python train.py --num_hidden_layers=12 --hidden_size=256 --num_attention_heads=4 --num_key_value_heads=4 --head_dim=64 --intermediate_size=1024 --vocab_size=8192 --hidden_act="squared_relu" --norm="rmsnorm" --norm_place="pre" --norm_eps=1e-06 --positions="rope" --rope_theta=1020.0 --rope_fraction=0.5 --qk_norm=true --attn_scale=0.159 --bias="none" --tie_word_embeddings=false --parallel_block=false --extras=["some layers without attention", "local attention windows", "paired heads", "shifted keys", "gated attention", "exclusive self-attention", "value embeddings", "a smear gate", "an embedding shortcut", "capped logits"] --init="uniform" --init_std_qkv=0.024 --init_std_o=0.0049 --init_std_up=0.024 --init_std_down=0.00245 --optimizer="laprop" --learning_rate=0.00147 --beta1=0.95 --beta2=0.99 --weight_decay=0.078 --lr_head=0.00763 --warmup_steps=264 --schedule="wsd" --decay_fraction=0.877 --decay_shape="linear" --final_lr_fraction=0.0 --batch_tokens=[32768, 65536, 131072] --max_seq_len=512 --doc_mask=true --train_tokens=525800000 --max_steps=7659 --dataset="wikipedia_en"
Each number is 500 + 40 x the weight over its row's rms, rounded and kept within 0 to 999. Layers, rows and columns count from 0. Numbers have three digits each. The size before them is the row's rms in percent of the matrix's.

# layer 3 MLP up, 1024x256, rms 0.0874, rows 587-636, columns 64-127
104:510512474504549515432547488509508540524564514522499418460579519521535538552492491500460484473475495542479503521577522536579511498440457534443518533500519531537525421456584523490544513532506510
091:528547540426518535530459450512508501478446466563486487499529536493488499444525498518504444545431547501510516409513477472505497544448469430407475569526553487426490524486577551526530584458484502
095:508542571482424542492551501522541504525494529487576482553507460504510530565486629505537555509527489498552527477528497527519514502525505427527477475525453530480558465453454454448565462542545521
116:535572516461540566534500437516466553492536497464489487464581494533555549532502508466477467496518530510521505539548534506526498512517436501453534443546499529483481477502494528495499560536547535
107:542581480485558545514486472471607502585475471523421510527532473508506558450472530498459474494527532516505489442577527526543433483453554493563423420590478556505476499509480522469527535539514521
102:547574549426499575533471488477562498492521453502534468474578538551502519537478515455514479496486447502495517487599449500558560545477503495459473510542518454461487459568552507539517542422521554
098:495544516459456446386486492476555548490485474538493532479421528509524579428444464489465448493464507456452511457554542515499515540543454515484503457514491540472467523605472531449535438573468529
112:500487466498483594521443498471557446473497516552497498494490445486498535504513546420443508420506471519473528428508465513541603535430495458448488454559533477479531485483574442483462446600510536
094:569535449515543523494516441490483549598509505510517439498496482452484496560551507446509469498458472481515485557504529578493466504472495466523474524500466477538517469505475458451583451539523530
104:507541543451513552497556443497529597489495498517497409471491522482560523468560494472442446538431520533532519481533525523474431537464474514467497471472507479491477425487578412503550545486519541
095:562569449505511497473493491530591537531511497516460462484561525530509496477543476493502432425504455502457537480595573519564471491493490461477486482472433505510505513558491469528515450513522505
106:490503465471475520462477498550508536455535578592510523442462450563447499447489493449481533438472488510472529490478484522545531489431481477524466562548477518436532507554579576403541466581506537
099:537550476451564473502534505510594503534468534560513502548452523511480476593466517471483537509465460465492544488524559482553536491470467430407479422512541529488532472527483461529549487536454504
093:594508470517574530493513456483507505598584522559570475483602469490528502548541472384568460527602499501549457473540535534561484488540476447503458531488477548434526493510472533473512529534491519
084:502492585492457524522548525559454486551487458533489527534482531469570496484499442450490509474476539525482518520485520513507555461457520542508537531477541501553624441547509520523564523481459577
109:542476497517488536557466362474580469527512534537468531475527500521448534535430477376453462535485484513471508508590471499521504538512487489519485474519451561536624471557464475526512477544499518
105:492543513457464528523498442518518622499504486545537481480498508532525546523464458461539514519433496466579485409527492492473493510466509466515475530519489493511553425532551451533538526487469545
086:499558506472519520497436486493476487457499529541552444486509494471533514454466497517445525450512507462510546443525522526458597506474491514537498529539521505546500473515565552538583490447487521
092:578539465517489521530473457508479556488525518545496560458497523378509588534536501459517535484503562500433501512546576500520490550473520485494445528582504486462519454521532505523548513484502492
092:599525450490483493525508487458496507556553483544487528499582467525547510574521497492528442527515482536539475442555505495468478476544496467473400499479514441430560485496472501522509483473600512
100:542565562490463505568540521458556523467544522505454511530533487476562567447452507503569550520497491480521539511556547490554584511536550509518419507537502476477472415493482470467520473435546535
096:479481444462516581477504480514505473498506486476437484482518568577508487447475525501534444494454557534540489486485566496478552496473505524384504520487532446520583520454530466510481515470479520
092:519489566486500508488492447500474449492532521474519515521524519489493554517454526428469440502521468465528500512551529517530455487498542543499499438491507561570535422400575464510503464448519519
114:530550442491482459538494503502586435506524516546535487579474511591531491503541520465528487484435450423519539479483478532489554576498509494529530459462506473467514479534502486514587498465496535
107:545530540454490541480537463530477487532550463552490527512604477452494436516469510475545536485524517456451522554504518534503477533467477542528535487552453517471504469498576457487512473522500546
099:546555538450612501518507463494478513510567553557550452505567523526498603467501533495571457574522531551441472506501533493504566493526453497477516575493476489523505486506512518437570493520530506
110:458532459478521554495610472468514550508417452540459448501510503482482526451527481478549454413471449537513498502492446517526493494518513530458485505544491520516557502468516462465521525446553528
108:504477537485548501411509503522539546461537468511470493511518532482534476451513478457535513469481507458449484442554494509521465488469449544465446470518514564544497514542452489498506513524500552
104:454496436502541560476537482531519532467510560600535526512548464506466520522427424479540521433484511503490446498504560528489480548451506493484519461549506485521559418568518506463537568559495504
103:470539501517525497527500468479495515530528498579523461503561519489481509555507472458520442453526527533458537559561496577507452566424528526522472502587462507521509487524480460425564468523586510
099:548502515479455552416546469507507573518472542464586475494574540489549542465508516437507384525495542444462585513458580519486459538494492495528481530513438485524546497540481534509448521495529579
099:527568511516460530494548432473538571478496511511517469558478470439500556509532517451555523523418590427492529453548497498505437477555529450526486499477478499527557490561522526500461421500521554
106:586513476475554528475600460514488522529448503448421479458549516531540529469511514475511488468550537583443482552583530561477514492526455554489470493467431442518531415479577486403557475503509543
105:541463527532492574454493468496508489527541529591527437479522537535499505495439520492578430433544470513496502522450500505533437550443575532500455522488476409507573488456549465493518526477560542
105:489509528541558540455489500471492542508500517468456507465483510424531523519542518506509489492470502514438475499583515482469471498521514432390536441556492514523525419513525510478529449488558531
110:496539456496492498530510493518558563529583440539477518488530436499487566438466480479535419449500510519484515514501561508564516580454573534469490525548465549459495528542473468456445523574464537
106:506540580512423515491542532578582564479535482478538538441539576495513500568429513489557483568499421503526503524493593504552463510461522518472498432516437588570540496515539478459499445514507545
103:542548547512494491490504535458486517508510416552524489484494521470486509547484538470504498462472497462494484498501514496441446484486469449498501439536524548519455529496531473536504502507530557
099:544555497456491509448458462555441534544443511499502459416576524431526564485464516466512449458493489534487485482507553549452580479469477483514517522578491509427546538473469515481546452508491536
102:583517529485569460521480469513583551489495480542470483544466499455576562399475479445491408431529457581469481511485537517477528518508499543480527458585405497506471486503525505428444526510458545
100:495501510499450544501498512467459537496489548553465477529519558515502563515455460464504538486503456492443493507529586562539556541467501455490538528541504520491501481574506559548390512579507501
115:535569517547535538457451443463557582508446471519480506575525529431465514465526465461483536465427536504479476416477512492548578461467484500439546536522532439467551552490515465478527525576517524
107:561505485517510533517460419517583541527562431571462540439523562532602541447524526508534444609573504509498534536475560504493436471506490499460565513514432467539532525531487538519489452540482519
111:516506578453602524517472438505486495542502512490532468559561539520507576452435506483508554516443519471543537587553519522536490486492504471474544485530466548555559486500524475538496465496533528
104:525569498589542566454529478499497504520506447582471441468615497516504477499482444493550473410516481489552532513557433498472578555495499518420456442498492518498506486450449499492477505544498517
095:525515504497470487430498453462502545505458433491442494483556489507502552429547494456528529436526515490511564513519494502457482469480537550475560500595475526524569443483415437486500476522489514
106:507558491505512471512475474545475513556477501494423478459527533553557574389498466407517528494498468479526474547514496512419453512536563548474525513511526498530491502496516475475538488520494504
106:485523499467577549557533489471495499527542436511453403583458509515495548447441574425526481529501484485484489476507539524501473454472525499487579446542503473504513497526373516443578542587458517
109:569576535476479459469474492465481507529500530515484521438482516542487493432440534510540469472470547496586520523450487570557472459460574437491525549534473472472452454485464565449531520443444605
090:517518457451508525438492518497528492501487515522489475536581519488546519489480549480491463481514534462481511554468511580450486535424501492506466442511420564487578488505509463509572539526497537
# layer 3 MLP down (transposed), 1024x256, rms 0.084, rows 587-636, columns 64-127
103:549454523550505518462537566540537472471391500532536484560492407503505477523447525510568570478492486554544422512505444580559531462507490558523363561549488464533481498507506500511538506469492515
088:541474480595414510415510510533489516454479571459491542454555513475527416590480480495529589539536503477473522486528462520512484505513531523505476472428431527499508457515465485507403509483532488
103:498535492520496510509455490543513537453538455501487504495562493558521487473522530555516512561524516460464552543533474556546460582456519441534482502509470557523452519501445444550485479517488205
106:503535485515450510546522513507490497470525440419548521481480527488501444459445434478464533570485494602510484437490525414505503505541486516457515487519515534515471488480488564460473516501520355
107:544485473503459484502591506589477494541449581504489483460451533446517487518498444470443468512586457542495463486499569553522526436507467535485518543406475479466572423526479495553499420490529525
103:483516501535522483471518495466515492480462549517474410541511492589533480523517524513494562523509543492468588516481400527490488560537559550503420480467545480439496598483488469500597525538500531
100:539554469443513494512470557462543473520542469451503506469518482489476454506544538573384543484488496499496522484532530525484495513524452547535501586456524495481501524465506454517618505500458539
107:459491522534491488496491564543455460484518470556436504436511496499495486545524547524583455493570457526501498490506487503565548526469554514496511502500521504428454488409476492409443477552464533
093:520492528480530514514510510436428435423435529449519565478533516548465449556410475449453533403466506466585524522536488529548493502482486480464483535474458449512510505474521465497560499518501526
108:545463537547446482480537548455513477526503445475509515505503524519518429523452501503465547524418538499535433500544498500485479482574434537506503503536446489502488424495492494489565494491434477
095:467486490476571576501509560417546513504521525588462550493444568481497490498502483556519508491460542514531482523537529554546553569556476581454568435504492453472471439459556479415520532494529503
106:483529495518418587504480541523530498502519466478615500486483549508445481545526433547459497510416536457559501462576509533533454498526455469539558543420462482488478478479470482475536557485537514
097:533590459522504439515504446479508480482452472426518557503488512546492456535573499489481442566413467486561606515506507397496481456498514511498474475492481477497417479522436555442468490432453412
095:499482584532436522465567566499462515520468508540507507529507521454465580510522569478489562547496455488477471536520494516474404492500510545537499476478490578506536519518484461523512523487516422
092:575505510483498485493466493452520470458435546533506524455554489490534548558411607477537522484498577540517527468556519555489515463589555465446514470489517487478503482444510474566581535488479540
102:468403521528461489508448575541496469498472426473490551496450545565505525485463421503536466475496460566579524518487492484532530565536486369501497447481547556556521481490458465534558443473455495
102:486523517559447459453461513506493450468488499567555501532523478541529498489471539523491472539449500498491465467497532406560553613525530531553506527493522529482405535516460512530458502431511528
090:478480545536473453524527453581483529474452499555436548516518452496505510474497476539444473575474536555485474478509432536533426513591539492447508484492504510588531454513477486545463497467470529
094:542478481510552497452509525441412458566437507454492508507465515583481432496462537461517475558527457473578456462559526509515502399550477567484486500477459516494500619545486463486419480496507481
091:459486497456508551463429546528467534525416512454457450519435519556487561499504431518479522499556469501465498521442492595503536493506397537531497511533510533499541483463560470508523563474474529
100:537513533496509380528465495516494545429515450454512474555516500494538504502513494531475599489433493467458551501506483453372551431498531512486511519544534447535482511480541455511590495476528531
095:501496481557464464490503535532493496563474496539499489512513463408579559448497532606415490488562479539458530519535450460535522464485424488529515518541526524553498445437536473440402429549475426
094:492483504507477479512518434491525480562544501516516526480564523539453582560522431534491556471400550538445465519558460497460494528510486498454481507491494510472494449448548511485441476514504427
111:535463544498470512460520501504547567432515522510525536419561493487501466469507571501562523526562476442483541561595565458495536488425467515496478515460426497478473549485476511427470485513514524
107:540539559490434467505471521490496500575479478509496536514370507444556501487451530503519478471466488515440521488509484565447476504442516512548459497397479506468505563506502406447485512506511384
098:494494497483526523498570454491525530595445535417514523434462491435530491466460498458468532426513491460495469481482463549537480453497541500502450532525454469516474525437486568600495483464472559
110:486521524543450522519494517487506506433531450491585584473542528454439449534578480500526512555550474504448506418537491494522422559605582581479507495574495497499492413487491459568531506440465534
107:553530522584530531432542515462503474430496500472568513543519462467459483535498539515468483430400433492522476470471529493423527502455492559503544505489519500436456517502513462501482462461476548
102:519548522477542485544488474526484524524512501455509509430418455458498504477508503465548505565521466541553502476552503422463494525518537471559504482537563440482395501505460478460553466477512492
103:572457503519488513520529562451396405445537540417474546565538506535448498539473546491577471521561593489583486510535515492438539467435484483561521497546550513531474490513488504529505540514535587
102:501506535519506529504483476524473575547534461495507464455458571530552467423524421481469527556451483499497482505469415493553469505564517511519496493470510455440488522541456457510515518472529450
101:461483557606467509423468516484501528509463525542516584475550452527407540470498566450500538508535458489478557513489404458537546476514476504545504474517540562534538493452486511509507521483565550
111:547527514451517492461531560453520481506509513503516482461533488537517444532473539607515523428482549465487432468554465475478559520579549530535521497453467437552474487485527441605522502543470555
104:462554489414525574483471523427482565466472537455426478460513589437517471498504557451402520473485496483511490509518534487565486462507461391512447450455489538527548475484444517509432504501437451
104:552514450500527522540534460480496583462507477516443527487499552523519456432504460452559513466483496560467465487497519537526463534467501497484549515539459620400464485573467521407483520475498490
109:501509531547494495510460442526464449482472432483507541505548521589486435514453595554515525514481537557544459422527533549565511448502513467524476441482471516579533451507507454477461509585472522
107:477453553488477574520445550510520580461396507524505505549529555512484541464451525518443409517524492501429430449470547478557538429550454536452565465544481498493502545481467503474566485535417485
102:499529529473488389479532549515482457558492496503482517483522514542469503531434577535533443448452498530446491480511521466539482543476395547553516504527551502521507471533416487502506469455458576
100:549512455510539523546519473477491589510441521447576568499482473457405464505499450497540525475456544544513431499480472532517470474475495512480493549414471420487541507507527504481398562488446545
106:465533512512483426513496512556404508509498533466472467562453545494516490448452529497467510481464567497531473564487440495512402500519548428494532558543573524467463510502505490491459486424461564
100:524483509469484533512511461518475524478437599516493489432505510533465480448514495505496491540556530493523515510452409530509550513525488537506517541553530496552481512410440545555476564590486542
108:550536466507573542521445512468521455453482465447497514547542559495463531479492484506590484499489443394460478449467544523533423532521409543501511556536593516498471502518519538545473518507469514
105:546491571490468468526549447478470532548455457503503495494529405497546526516406503591524519497449505481530519547557550590451517527500542502534568488524527436513462520477454473466513534483412563
109:492457492489525526475530533428509568532543472518426492499511578525545490432448471520536485526553478520485535532524492506501504458474526476470467478520519513521541468498564508493477542478435564
100:479394545502510567555569511529515450423498456476477496525413457521547395461461468513536485440501505491543511418529483471504556464481561489430521488486474495485518506478489467491487516450437495
095:487457480544521570493494442494473546522545470412588495482492549518528440461507562466522577467587454449538473535494471477457508458563561492493522490573519512528527537473501580457515504464528502
105:442611423521541534505514521497490517516500516537556509497423482459538434459496493562464530458486493519538500506519511582490458481502551444450428481434489543482542569480524494551507516511515541
106:458504451589487454479456515394496500502517498531521512495497545441561559466492494534560518494540495550454514530525493519535489481449504475459539529539513523458439492499548555457511486430511549
110:474483450446450533460449514474494440473519515532485525519526481448515475455537547550473486492460527577481478615534435456474507544578562525574457507520539473448510500537568487522475464509503583
096:511452515513579497533495563493500441535492516542503480512536495441501523519482556547498596540428466525514538507519494532499462547484528494451466495500583520500448510493521431506553474523504283